Weights of a small transformer language model: LayerNorm before each block, biases.
Each number is 128 + 24 x the weight over its row's rms, rounded and kept within 0 to 255. Layers, rows and columns count from 0. Numbers have three digits each. The size before them is the row's rms in percent of the matrix's.

# layer 4 MLP up, 768x224, rms 0.0778, rows 49-162, columns 168-223
111:134130107148104084104135116121174099080116106092161147126114117146126148120132109144058133128122136163099128096109112137098126148131137117134093162169119085128146147141
111:105091145130122105110149159185102127171163147142181141113129133126118125151115123127116096128164112133133127116104139203161116142139126119124088121152180142135122136200
093:108147152065121097155099168114118147129134128121110138119139112147126136062158100163156099129151150097131092159136134120089150121119131144130139119146146159119123115123
115:160125163119104051102092127159127155162127113129132125151136129143121129097137131148122119116120122130131148177102105102159100157119149091152122114123137146112136136134
116:131148135093080143104122128132132125132101139135118118098096117135134127138060166134152109137136092169181129105126135167090127131119099100129134132154122132143106137116
091:136112184128115140109175117108152088122126157138122140130123167132127129151171146125140175143108125153133139141144116126084129113128090104113121150155119128115171111101
091:152137103113108135119131149136119108132131153098136116105108128099130139148151131131106101144101174160120121121129120115165151114159098125125131103171171175125142118138
094:092109138045140090074114133148118078116152143119131122130144143134127112144138142154098147131130121185137159128124110105116155109134162095121184111156135131118107103119
087:147088159144122104129115114108122154148155117128100129167098138081127126107130120129158113123123115165119159131135150148204085127104065117117146106098163143118171136101
074:101134126097135149145131128139111124099069115127118154158147125109125113131101137147156134135155133149127138121106144140192153141120130131144142090142160152136098125107
122:156148164118135150110181154154165141114139106147135117183113115089127139155102121121081126142096168168145154108146125153170105102156103098114107145141129134136092134154
106:163141097159143135184125102170098153110092114083120106113172144112128127098163164161132127136129110082115140139157156098157111113125122143122145170146080130122122128147
104:116103153139174138098082138138108111140092086145107106113092115157122128156159109148131158122113113164097193131132117154141156112125150134139092107084117147136149107150
097:132088069142101116058101113133112092151137087149118131158174124112131125108093116120100145133110149151120128112157123091110155155143130133124124150118135158130138152115
079:146099167107131117113132098127095143148100132095128119141145120095210137138121177159122091113088150097118126109083163102156102103151080116143101092147117095093098129162
116:147111121139147105187149143127103143142125141135150087135120126117122121100138120115139164114123171146106144124130169166105130120140175125110106135098135112123112102095
159:111093115108147190097153087138133115149109155101149144113093158172129133133154106159139096086128130101137144174129127142145112124131095083139091101130168138135182136165
096:132127073187119091126137109085135106123153127095154143166147085137136122150116116153162134122138093122112102127123131111131128119155179096148147123128139117145145102121
093:137149134065128093175165118098109155131117109112118145118186120109133120145127127147104146109088106104155131090099121102147133104109141137127110142152117112119148117127
115:125164127082126126163156093043112142134114107158110122145144113122137119115100109157119146101143085082185124146134124111116153090121103152132139135135119152130117124093
098:159152108082143132121138133126069177118121105110110102159095115126126126167151157084134173122086142136145190136146120151203108087111114092146116121163108119128151122113
092:148136120137173118154123122139087141089083109146086132048136149155132151141126131120163105131138134085152127108146133095140150147140148102097128164122076162113120117161
088:134110113145147121083100192209139110119142156111151140128104123108117150124092176057153157179112139150093116128118142141155098161116112133134095151132159085104138127161
092:118152166148113085150194121140126153150105131137144148081148131108128141153123139093178116136121166111143098150144123120091113124127120133132100127122096100133173107118
088:117125115108116129097154106144117176116142157148139112127135132148128132098133150152150113133133134154122145182118105170110140127122076109145130167088143107121089128107
134:133122129177145116102116145161134153078124132107119119119086121130131140110167135114127137090122138135101129122118130157121119131131159141151116121134100137134130142143
103:133109105175165067139123129128097091131085124142133135118165121153126135129108093160116096111139127123118130107133107107082159115121109102099142136096119135128130117090
091:117128145093133100137118117118129105167084118129109125141195160148131138154114128141112109131114130106112102119132107068145131132132103170117113142083110143120137147098
101:141127082186130100195117125099123132154158152133118115132106116096123131101112119107160136112119107129128155117146135123157117153118136152112069139170088123129128124173
095:115126137172151089102143127159133137136150126089091157164187125127122148082094137126160122135119147127103112159131127143113142134116181144143133092093118088146189143138
104:137136181088091140091115142118151090138120141140110133113150165129125163117101166167095119141119076146182140095130123116086123116130126145084203159104133114125128123098
087:067104104152132149082113124130090110140138164213137126100116130163140123123121125142117087126204124141197107154136130166155164141132133125123101166104126125129161128176
175:137116133125123077108140109067104157220130110129129154165122152095121132160177115191137183096103148166142113103130136130107146101171124134137082109157163121128149136159
092:157113110163122145177090121091126129108111136121118115200104135088127140136110149147156112125130106118117133124133145104186135088124147150101137133130129083122136137179
074:133146123154157135148132126115126089124130126098130125113141153085128108159131117172193165114145125142157145121137144140092129136131152184113157152118144139121145118122
098:129138116144097110102086117120132095134113111201105130100157131149124136116173110185122125135136107147110103141116132101115137174139106118128129151126184118130163143112
092:157170140088125108125129126153153129143110116209112175168118106140125129134144127098144135127150096129111133181125116129111104166134132146138122159145145111131116116115
105:135100140137153165131136139163117161191144151110138123139133115165129126107192171127173093163116140102104107117138162126148101174132119137142114137074114129139163139132
094:113183134106158141142152106131113164164154116146133105097137138126130140114117092144090122097174118118131095169133111114179115123178178144139150127162115177129125128104
092:126140159144128084157127127123104152136145090178139130091158143144127117121158189118157132118091151173132185138113131152091116147138123158147121140124136177135146107129
099:130143112091093169121159141146149131119152136127140122187129088181127120141155149125121121138141129160111142086137161170142123128096113109121136096078129097101140117158
098:128134122083139169073158145120129106141151152153095125148097101133127107172176170073122140121102160150113134109127143128159109093134160150111157094132167112128118085129
123:127154189088112106081111133106114119151090131192127147119120191136123131140099139152131172132135120165179130163135118161124154098095121153110145127142117148110094130103
089:102136120078120131157119147139134127130147124060153116121135146089127134130103121142126099129150155159119146120129138126141108130140101166119131136113116117134115129092
088:149119091109140068145106140123108112167087088127137107152133079156122119156128117122083122118127140125116144134113120116106156157148168116121130071133112138131118146140
083:128136084100113142123149147105090101143141151157178142136134140114133121127158139108123107139123099131121133152132141135111151108160093147149144133098141134106089091100
077:114108160104135112108070132145127148174157182087101130145134078152121128165191115110146103122166098114151155117131135164130115115102103109120127137060117099149119092154
093:136137116118145132103137096129124098116140150162142129090150118148125137128168119115079157131152108137111138123154120114111117157159146087134097113128103142152091123154
081:128107139178143142168089137126150118088144145103143107128211116136127126131136128165140084115146122117115143171112133118085131160117169107122104102112127136131166127111
096:135121114186133132083117114093127118170120150161153148084139112132125125129137149174164138136117140124141109072141120126105132172121139152137104110119111117127121123126
133:115154146153101179092129120122153117109119139116122152127146112148130118079098129142152100130139112134106101115135130143141072155104117121122154121143126128130113164113
099:106160166089116146090152128127132111168092160157133136115142118137131133152166117136148085132133108103108129161116125152124101143145112138130126147118191104128131145133
100:125114132106132150131130136129142112121128147091134138115126137100129117137162101069141110123167122105098127162112131147148156122120119159115113132208140122126170162150
099:159134126130127109107113103166111144128134140126133122129163119146121127135167114100143164135110159096091101129110118132133110132144121121181118106137106134122115179159
090:143158119157106166105140130124052076162120101121178130121141162157135138159128151158109147135142110134133154189129117107113080097156088110130153132177106160133122124127
086:132152141137114122087139126123117097118166172121130115110083148122130123148136150119156171125164073063157101091139117158102135103136140116128085107109136135139110089138
092:108133124098118185109137126096185080126136131158136132154102125118125134135096114111091142118120148147116161139111109148161103149124130104114163103140145124121137115098
090:138154107113133185093156133177124105163128131101148126125084116113127125124149132088116107122099156146132176142124137116113088148115150140123136164113125125125103104129
075:109136179098169121112155140127139124107071147138119127073142112104132120144127162120099140124120135154173182102126132135127133151114128118146135121131096128132147131118
072:103093116110142128117150137097144098117071143153143150159092143096130134107057079120171139129121106111145124164098126094172145135124087105182171096134139150137127129110
098:143110115168130145093178146153115131085126132086141129151113129124117141101163154121129117111116139121111156068135122142108099150140144119121141148117122096124121118110
125:141130100162128155108132108109115102195121129149115168151157152110124113109092177146175130117119147179098153110129150115135113142096111134138159125128129108116166131166
091:156185149149112124109133126116104142146151082086092111120133139123120109146182117081151195132151160114110159179157144110109099104138125128128142084165170120132119107075
102:109159089112129157063138146122108097106134145151172143113088092107134131139114151131116083123102081171146146166141122156111116136122096119121151142114114110121144118120
139:149125148127132165132155120128122137170165152199119114126167119121133130139112122145144091130129111116164110117128144139158090145156106175115133137084136118143110134088
098:139146148136152128135107143131136099127164151126118157129088162104131120143151160069148125133130100086131143118129125133134110106109079145118107127142124117146156104066
098:148125125158131139136139105122105147115151112081133112099091136105123145149105150140127162111097120116146113146103109148164134118123125158135115122112133122152124083139
092:133157081129133134135156156121135083144097147144163136127135128139112121115117124136155133155113183132172098139114099104117131113129135111125092142178104115134108136163
103:148115121166142129160117116122086113101124117113093117126145148112123118133134112136121138124172121110112149113128145104159135146121135094078166140114101102118189162149
129:118116099133161122120104150189168134160117138180118144112065103142117120094072153098125113150125141079075133166137119118125130135099155090111139120121129131133092126132
120:100137176113136106109148139143127108117114128112124136106107137090124128119173166135107126140102151118124161124123130121099119088147156134096141110118107125126161121161
097:132140150109146142148126119076126153154148132113138112102137145126130118115134133148140137114111109110127103142111109061112121118134165143147141148103182158132068143165
168:115131146136129115111103135174118121135148124106120107118123079101135138122110162070118143130155092123117104142143122109118133069100086099130154131132128154122114110170
102:134111145101134111136082115141116170094107120227103147101125113138132127085096172136114119127090142159163131128136125131169128124122099155114132187098107124122122139076
086:131152161137111135101105122143118122092123098130106135178139110098125139086121178127085118124143107147091187131136123135123145127117098115131146142151121097134117121153
073:152093173094135147147143135115153163154148146127122140104123112112124117128100174121124124136123125131118129103129128065173095094109134133146124098092120152129143132118
102:114146118143121153149140127115112132116114140138143100141100114144129132082161119092144121131138126121121129151138140166059096194104141129155109138130183154138140130128
095:143097140117133142131133123131111131125116102139111095141118139130126119108098088174156178124124075091120109109127156090091118152164166131132146125094129135131086110093
126:135156111185135160118160108139145146160125158161140142165121129132130124129091119119127147136125107137085075133136155119170131192140143123152125150096148121128162111133
084:122141132138130129112115117130104127131159110098100111106144116111142140099147093112090115135153146104107152139164133126149150091147165110099150107186084171127114139125
110:123119120144099141098162125112129118118164140040141124166114141073127130145107116121129139137156128174141122098131141143118131089155167125114139109152173135139090102132
117:104131114171135120171132143194117134123149136169124118103157081141135105084119102095140117137133121116072139133124133157127122146106101128157120118110133101131141134134
080:124134163077126137121122120133102118126120139140143109115190147106128130107094132159130102119093110123138090129100118109143135152139147154142153128170137149113104133118
098:142107158159116127114153122169158101117095158129112126105134141109116132136133189110086144146134165144096128157131134103081108129094141132098094120113106123126120131142
108:121148138109095134146128133130109148130097133159127127108135163101131130120158109162125076125175137110106073131132152136138122107135129130141114127143151119136139156150
111:146135132163118112169129126132123097122101112143120115135198118116138131092148146131095169148099162115123113064120143121115124152109129129096167093141105129126136137101
089:106168087106105095090149111102153113111161159171111132106143118140132116155154110154167109139104112107107163120137132098103132173147112133126112146104123124128088148089
100:124132126135103168085138140143132146134086120121124124122132111166132123137146082088093101150140126128109114150131115124179133115128138092142161112127153120144081098162
089:118118117129114136109114131150146152164116131117153150133152132105131148140141095146195117126154179113135124139115142120127121126129113123161142121079127102135121130196
094:118137123107143092064163148137151092161132157111130146101140128187129121162166144140204113144155162056122134131141132122110136132130128137143153147104136099129139106111
123:089144168158129120120149141125133120103108125148168150128153158134130146131117134183081133124118161139118127137117110107128139126138102119126120165141127146121098121125
091:117140118147129162114081122116099200115120113137106105138130105133130136138088150121104126136140108154148109093141129124152169088134145149125117096088159147126115113091
108:109112105151141127120108150164138126099133138138144131135133145123118148114175147127139157140088132209079122109128134148121131163111117133097130120126114100104135115097
081:108162131097148132151165112088166112138130127145156134103087140138126115099132125129116144142146116053121115121147130074126114115168157183121159147087162132135167079131
089:140190112171154132174125151152078124123183133143131123156174150146132134114143120065130111117162094099068076165127125127104140148109177129178116070149121166146109126144
149:139157088149135147152093113155122172172087138109145136135087139147123125119111148119185155108145113111149132133139122130109121112099152104099133161184132118127097142151
107:148139118060103136131189116112109146128141139131113104099114097124133137139178134124160159129133084137132114103131124123122068133123110117143125104156091123111132121162
093:123133133155140136101125129126136119139100120162138150162114126140134142070055129140102021128148095102127128148120135081104129170120175154143146136119121136145131149151
098:105115117142093172136133153156169126125114189157123097093113144136013083125132132128135151159148154117128108108171071140120149150124138078120165152118112139185122125139
137:145095104109119051106063134184111121149128107162116096108124100131132134124138135134135099129116126126125155052143132102125143129131144149116117084128113139121144165131
090:119129069156133145143143137107148081104148126193138136152115141134125121144137131141154204113145137121101096126117143127135120120129129108096119116126130138143159126124
106:155112093114113085144110108136116123090121141129119103140191127117126147136128152160102152114161112081129109051138119123115120118105154147111124155133110129123122164182
097:116106135125142139106098127119133107128103139091109111077095118161130124105195119097121081129110149115129170153147129130086129146124103140094120109148118089119106170129
083:132121144121128120137145101117111136132142130129111125116106118112126131115122098143103108137149110091132081140123138081151154094119130103089152070159148135132112119090
099:088131074083138158100109125139111139151116122158148136153090132163126117150138117137132130125088088162123132111125138182133109097114082109131095163107113091122149119136
084:113110163157142122053079095109071161124110095158120148150143087156125130137126138143107166125096164126095152089120113130092107134129125132087133095121103119145159110121
094:148160181139144134129113150158113158106124121080118093115127147127131148096110110111110117127136125096155175188117129159098157127121162175160118142123155129128130107130
103:122123117225124132116145142141125088127133125141183143167087153099132140128136139149141155117139116130102111137096114132127108119136138109141143133148150127129108078113
090:133126082137127116100119121109151148146170102123163141163098146153135132120148116160154119120158126157100127136110123100087148152141159117116112088111129161121137129156
108:118125134107123108146097128113135146108142106107123130148140120097121130113127146099156075136114146140126170148149129102108125145113104129148089159090152111139109113065
103:125140100137166089136094117121135109086122112114136146119182141147125125101124079171122117129147109113137084105118100137128157120127150120100184114131062162122153162166
128:116167144116101125135163114058103150116089122146135122123151187149124119128170122136119169092136093111164125119140092116123153110104120125126178132147106157145121125088
084:125112166150157106123126131109118141115124119133081117109177147145129138088158114140127161121096141119113159153115124105164128149136196153127112188102173145113146143153
097:117135139121145091072157112127143130160133137078098105094079146088124129153116100145159123134128137072077157050108120107141144125150154135076098121143120115129123138138